config.yaml
num_hidden_layers: 25
head_dim: 32
rope_theta: 10000.0
bias: "none"
tie_word_embeddings: "early"
parallel_block: false
init_std_down: 0.0707
learning_rate: 0.00449
weight_decay: 0.0
lr_head: 0.0203
decay_shape: "linear"
final_lr_fraction: 0.0
max_seq_len: 2048
max_steps: 7031
Each number is 128 + 32 x the weight over its row's rms, rounded and kept within 0 to 255. Layers, rows and columns count from 0. Numbers have three digits each. The size before them is the row's rms in percent of the matrix's.

# o: layer 15 attention output (transposed), 96x96, rms 0.0619, rows 16-31, columns 0-95
# v: layer 15 attention value, 96x96, rms 0.0494, rows 17-31, columns 0-95
# q: layer 15 attention query, 96x96, rms 0.0493, rows 32-48, columns 0-95
# k: layer 15 attention key, 96x96, rms 0.0492, rows 32-47, columns 0-95
o16 079:107127119119168136148214144116113125085146094115070107153128137108119125124139081150116081069182127108150092195054096107147100153104182172148137167196143118105148098159091139148111168109081106120112203150126108095126110121108165160109158191112156114062151109159140149128156104135164072141
v17 123:164084094149119104177088107090102137117134174119079175096151123219113176062167152079144120127092134100136144119131063123152156110142115111120121080134134110203102116146086196117160130105081127116109119145154102169092102111139171144141110125074088093093157084115146175083111077151110149161
o17 069:116156117116084166153123079186135084164083127083196099123130187102153110086121170115155165160166180114080060192169120156090202143100143136143170162151113155085171148147107117127103132137174157134109099151109158134183117140125084157154080131110153121126132081143106124133145091127158191141
v18 084:120106120150073122167090148132113134109114139134094075121102083092157147151130108099125095098166065133175170114057141159123118075094101124146113113133149182089191103118082129181169176093115141203122159096135167088067146135135160142154162108217118112147143178121126145102135158082106161137
o18 099:095194143100103125161109140157169111162103099182120156086173135131151161138133127129127152145120106118125151058198094143119163121124138105105117130077120154128156126133168113109148123178190223161119078169146169115184106170164115063058130113138162168171135095083130089140108098149122167149
v19 116:162126123103122110122172092105115100138119031114133097144077117091118133162043101136084092170169171138129119146073119126091142117104100128185153158146077127111114131129175126106127133111183186144127122216110177123149198075135106098152103128198076112122144160111148100133129166141110124121
o19 085:112174084129103179157099182140132119108106159134155118064145142102155102142162103122160104111131159125121102145133110105149145135146095186080137126104142124142123194113171107098139080153073110136093124081045115136068102140061150115139125105106174163167044072091047139146120138143118091115
v20 090:177158094149156128086175159104167133110175106174125120192051138125095143123126117117154094128107156111109085130155184147127137202096179132108106154148170153164147136093230128082107148140149167132061162097148135129172170136113066134136105128187091126131109145137126100140105145123071099137
o20 088:117106119136131136130169100090108127147165104136165130123157119134061153119120158200142122131163047161171130114090120034086200098133113201201079145136113159071117155110136122110155114177132124117090116105111154143086155131109100074110130066163157162147151135112199114120144147132130143126
v21 096:100125112135056133126141114145130095101089087146085156132186097157101144173058110103118140106119220095153133164126126117114146173135091132135113113142094177193126123168131171102113182130094114086144117119101186129150146161114125128140060153126122089071148099116048133089112115200128121081
o21 098:156090147136114150135172086115112174141139129154160147076101154108118109035101148120153118192144107118117064187142095153137131070138145121129112174091114086111133144102143121166111129180114163104146146099095090092062093128091161147186133101087114179175114119052123158094137162172098175116
v22 098:059137111123161138157163101174148123156096094045060152129138099159200096087116107122088137146126135128114091137098179070133109120110058160100150132137161067118158170174083095087149101121085143191185138142099113109118110159136109136145106102143101131117125092104111120109133106192190147126
o22 097:121139178111131132102168131152067118100161139145138122173071098147154149134145109138150134123092146090105184176063097150129040073106213153095156076119135101142092172121071120078104191138102102128128146114128146123128148148151099198182101131093086160122105113162168097148151108124096108119
v23 087:111141131178133138144160066051122078112077126150113131127149165201100120133051101128136150142161217099117113159160120066091144134121077135123140146120083195146090109185120106146064104163107106102105084094086123116060096101112126142160095146120129141089126122105147157102150126112133092145
o23 093:165118094086121132182184137138132172108083110087201132148132139049070069139147138105114118155108137120108103118122123119107107092144140118093177120109141089097140136037088106135098133173126132121132160138114135144113102134109198156156171179098100135170164127136074143065150193164102156082
v24 095:148116137073124130067117123102115106129158174151230139131141137148100144128059114115135123122121143058097130143191116173055135144099203136153121089168119182142136119106162043166146171093162128111103129189133100061149119126129138130134139140122154105134145122132163144140162114057125115092
o24 066:102159174133118164133130159148126134070154089101088094096087127127121171089150123125162124103118157156142104145135168126204130148073138111134160142138121059158087148171138196098152129222093162106090153081125188118135185115099138148145119155120110120135106052088127104098149154126080152186
v25 097:088126172089138178103145124158133124112100164097154128074135131109125175165045111119119163122099103100075128119157142100100137116132129154098105061176136181127082108146120126127145109127104237097114064180111112159131174098099062100099135109110132100146165151178135144156149119181075104133
o25 086:141169149194204141079132110083177160144133137110142193163102103125092097128165134126125129130156130115175123075129096162130099119096126101110143175104172058185050116159166114092167134115110121114158093153174154092132116142127169123107075156161123106032132138078164114146136139140139160134
v26 102:168121122135102143129193112139165078147128173155203121095143140159131139154057152119161095138102201146113147147177079119134114207159109120125160144107160118136087119139136113125117152170123051094144178140149075119125095145103110175095088187031132140124113112141090146141109124130149081102
o26 098:100141162155100121160161119123136173064104121160089070132124137084112112099091117106131137137158141107156113192132124112124121130114111119129141145152081078155098061132128116176105167168082124125140216092136122137086185129096201146129215084118105096119103118103102159080070174140156174114
v27 102:070110078113127142124164108099230095108140147107131126108172122197121079115062131103135140130134218123116155121094114125085115100172164070127135143094090105159111103112140141135110153137111058110114129103129107134210130111108070174114080174098081133115147086131080157127123135153117151144
o27 079:125111169212124170148091069121136164048088142129166156124106145119074109120128106115185164186126110138138113133142120104157169089120122156124095153115142113166134097123126093122137131172148145022175100146119118137143066083111156124156165106113149110129129101074104192144135151120070133066
v28 125:169097125114129105122188117138116073132092186130138163030153126133099135109081163096100133127126158118127139112164068110124117149175085097151117104126135072148079103167067203124152084123080137060130093193146089169103094160119176130116095143052154128109157123123109141118133136145124148143
o28 091:160155139154121115184123157146139128145147191099146109132123181121092129111137124070117127133149144160184152142116071174094138125122128052121100217145124116196163105100135161161157121132112082183155178117147121084099125066095152169119127097106149133089136220063121157131108121106125150097
v29 105:210127104171151107125129131068130099163123126107055117116124116126137180082110121177144084123118144104108155130121150130176153161118140103146181122161132164138034104120199167065130158148114142112091123078114191135132171133108190172133131128117166169142132153132173167180105157174124119160
o29 080:077144100170121140139107093136158133130098119112196136130128114136111067102148140069092084151172144104152064082151084087089154174099104144118111139133104147108193146122108071149170070093109106122161159153118094146050156078082130112124116066089119107126119165141151123155161113169176188127
v30 104:192140140121149157098140138135075091157083160086168108055175071094145120146085117138152183136142127080092113135187120157088117168186181124160116119136086179097094113109162102171122136051119163099121097181122082164119177168136139145114090092137163120111121169126105136136142166090154145135
o30 077:164127160135125144160137129111117159122174110099129157124058131120098142149147174084093086115119161089159159198113138127151057107151109106083188210115160124160131144170118146150119120151111067116107114083132148101148147092164178132172135168086102113093173092160082098138182169142151068087
v31 108:095143114095109099144114139080124101089124099160158123084128132087149217179090112164104167127147193043115115132167131136125153144110196142134138109157134162087092139107182163083127169093133184113143101178140147133145182104122107095144127107124182120132119187128093071164186163131168125136
o31 074:157139146175155128087123092101136150169112096125152182140135117176114052133209137113120108110156132153088169118075081124085159167065129137056153163198130078112119100137136100161125135153124066115212112110162152096116153121105179157124085106094120122144087136139131160153139092177120132128
q32 103:133092052113131142135093082122107154142131154112188091093165155137196150125102187125137119078121139102133169203102097143095171152092129130166131160127202168079112089164127123060133099118157131094108148120212103116101122189116146119095150110113158120122146116170125123133076111138160069154
k32 126:117075102087111155177122074221147113117176184148146162135160148200115115112151166092180093104102190125188192152153148127130166114144090131160093119117129114120109089154116171148135114157124090094117127140116077138095111193182127119115088125115142100147165112166113164124108059126135085124
q33 128:185093054108123170134082111120106112137156155153157109095155160106196139110162182124151066097094137111124177150160129117100154119066112096140117176127160119095110065184160132080138114150152117079094123163189102122092128186131143098104095087109144115092155068142101171125083130107151085113
k33 129:146046103069158194121150086182121124122176155156163123080150208131168135107090161072159087064103136075165170139124119124099193141150101115150121113155190126136084111159121165112113120163119134099127165135135135112070133188166125103098100125140146127076129113149112155104133098114144087100
q34 099:106129150180114119087179142105163171073089107113077157231100062134097124134114051134087188160158146136130094109094142155157081113186155156087115151098060125151151171103115138139135174139149123173136143110109178133164136110128112143148156156141127098140121195114129074124141120120114153158
k34 099:106150144183128068137127163082159128134029124095097104180091046168096125128169060170112139175144097179179110133114151129155082113153151118126143150083058120121127170084106101149144171119140110133104085127147124144167130107109165141165131134128175147161128153105128099155126115129091164195
q35 088:166123103137145111109121155157105156139178149144068145098140150084129082053178177118178097092119126160167153098172097126149108099109129126136122085094118105147093099186108169113081174120101082084145178133120112112142070194102154143114136112122125137170112112122082216094063139149150139171
k35 098:090082150104121132138095140114197155118112130150097076137087167193105148045136183164164073104149146108102175119143112132098173128179123100140102083146133129144105106159071170160059127144134148100135154110120101084101091157139103125079080131121139141093168128119080205076142115126128084142
q36 119:076161200146108071118140146091133151080044120096078160154080096183104097169101063125114152166156124118146081110127161153174087122144123127082119118128102142117111159107128169160168132139126138161159055103118142125153132074114125158140172142154093127167091164088158072114177135139102170145
k36 117:114189149193107047132103156059163139134068123093109119205114056148084130166153091191092156142135139163157106127151137113169074102131136121081160134137061106129138156092108129156130148097136087117138108135111091126183109089104163140173145134126104149136099165091135104166150148129092148172
q37 126:168127103082125156116104112161104123162164164183166102096177205088158152059165208101154126094100107132162161118184123115141165151121118109169132084142183134155159060146096141145102118102165092089132153155146100150081135149183111106087100118109178123123138107155118188118115132135164079122
k37 112:129088104116155195144140094176123134089215171191125147059171211077173119090121189109144110075154142092096153124122120111138176150130095107135114105136155154118128093185123188104124100153138160117144166138158145101079118184140153138142123119100121103097131120171129179082140147139159107104
q38 116:070181163138139135139124135103214115115084139078130147140096075148054138164065076132127165167137146105106119128140145185148100126144148143108143091155094159120177199115126147136120139095093184196155109114110147119172102122113126126083178145173160114132067134102150086142161099136091179146
k38 105:097173181165107092128112193161086084146066128112109117123058060147096142166153095147087113181129148153124141080167167127188086127118144128133132158136117133049146156085138114118141143145109110195154079127092165144165088082105097137120155180148122137166079137129133095122171157102093157134
q39 109:121117131098128132127133097160163118184120132153159175091165177132127183068097142093141096124145105059103124190103152122099191098089120064136044126115150128156122085147131123162115078133079134143097159108157121133096172123132103102095091112129105136035111128191142165113126101164175100094
k39 104:120094042091167195087147086199091083114206128106166194129175166054103133121063121071092158143116106128074088161108134140092177149114109138160101146134164103108160125126130124129097129138101145157118146121123174107109096125145119136132150109146093128096062129126121131163155111150163130097
q40 108:091129129166123094163073160093102131098138134132085117149122070111117104157151128180089157177117131165118134073125119125196104147132099131107169113161145120088133159092120164091138170136145136126148097105108134105163074145089169145108220148143170148218092131087080123151141149137061188165
k40 104:093145179131093097138119164060132162130033149152161068113108096200148186089229154182157084109158132070111178110154094089166129152143082091152127121158167108124136119144128199110105123141137095118151136147141095123103122142109114141071154124141123142121121115144100156142119129132139123079
q41 089:155192127102121118128154115135151167165101158093164187102142168122085145144080106077141163150099105102136104150150129183085128148112172120120072110118132117147197157118088128181071110129069146169127159129118100139087135136140081126056124103108158057118080151144189155146137116167184170094
k41 093:113130124141136102162168127205111060109184145151097204110116147073057105138085123128068160148121109150136180110120162168155120073097148141091123139097092116154181140095136160157088126137129173150150127121125137105140110059070170115127172157104112111142151151167149106153168158167096155189
q42 103:044083124143146156073188120110127094090135060139151166193119079141115068192107098163083171120148120162145107185108152122134134097115082157136142111111138164126093142082075100132165093145150106129139151126105177123200142100144138110160134104130094111149186102112113056151145114165138145134
k42 101:057182124124089151036145134131123187080047119092149109158167158177137139148123093111103144132180146128123108151096111127131123127116140150144096108046136140138108170133097082116151085157135120127165098147158153204185117127162118155190097096110149117077150133154181110160107141142169138114
q43 081:065139117124104099063093095101113133111109109133208126133150115138176101136079096165190125096125170125148078166109166129092121111119126082121107101105129135069097115086169059105111077129082152121102108104135127097155179131126103183155058114101072121175131080127169116132106171124135124068
k43 091:173117096085179107088128048129102171086119087178177074177142172124146093109112124140131196140118111102111096166094111127091180149181133152154106141174142166121145166103152142056160108107126134134112120091115128129155194112148129177120096115138121169164087130133150069159128132176177099089
q44 095:139135104066160162155087094214116082168157107151164183157171151175145171118080101129162056093138151162106099157112103140086132129086094144121167116115115155098091121129109102143182105123111160145069116112139063121072095121120142131167134132149066171083137129101145164100165151166084133121
k44 088:143117122131184162126052116151088075130094109110176128091107121125092126146077110067102103096142088109079144133087152145086139139093073137134116187156162094111143086160170135113099077092132124116092137108174131109096111146112094131088139078141087164090116081123155106101155126111120172018
q45 090:166123104104128162158166111170181108176136118112132132125129129140094160117085092072154088133129093135126111161133121172082160123130157154135079162162103136182179120128110113153067114133073185156104170117091135182105144145147090130134106150109155100039094146115159154115102026168190123116
k45 087:187119094106113139093149138170090118121159149111095167143116087115095132100087111121063110108077082194139168137096196206125113110111128133101100089090101123190130093160150140173124114169110129134114083149155153168106101075081132119149098126150099094160165157134120116164074126171121197175
q46 100:143111112185131148131106143123116133142143112127081108120088076107101068116187151193141133100152108191129149064145073100188086170128093166154174126138141112096092134093110153099198191144180114131141128088115154133133085099105185136132199154133138168186141111074097104122125169118114135146
k46 115:109161157110104095138086181044170185176053131144130050096122091185119137107189144197164106132196135051093153079141088122113130156147110136160131139142135131129114084139095124110122120146106132097170179090149139149085112136134080163098142128149131155129147117119130143103107128129163121074
q47 080:070123194162083092073085148140131112113121141120097068089077140154115084114143127181140069120184110145142136095111160052182117149105129090179125141159190116157156108155128138157164170175129145144126095086095190147126088149176125079120196143134150136094161128129113137084113108120143136099
k47 081:135158132179102142055149162086111234154104117162137101146105146124162114122181126186144077091179128079124089159112102109145119099116174086166128190095100151136112085116084145123129144128126164128159148141148141069148093152159125096124091153107106197102077152143127164175154116071127124110
q48 136:040105154083157109153132081076115070114028103105173108133159131189105209157145101152125144137144108148117120166085124140102146171143132138149128109192152137082152138090129126114139112135119200107145124141126153117110109107109109153164176129200150098066084135129161092144158101111125147120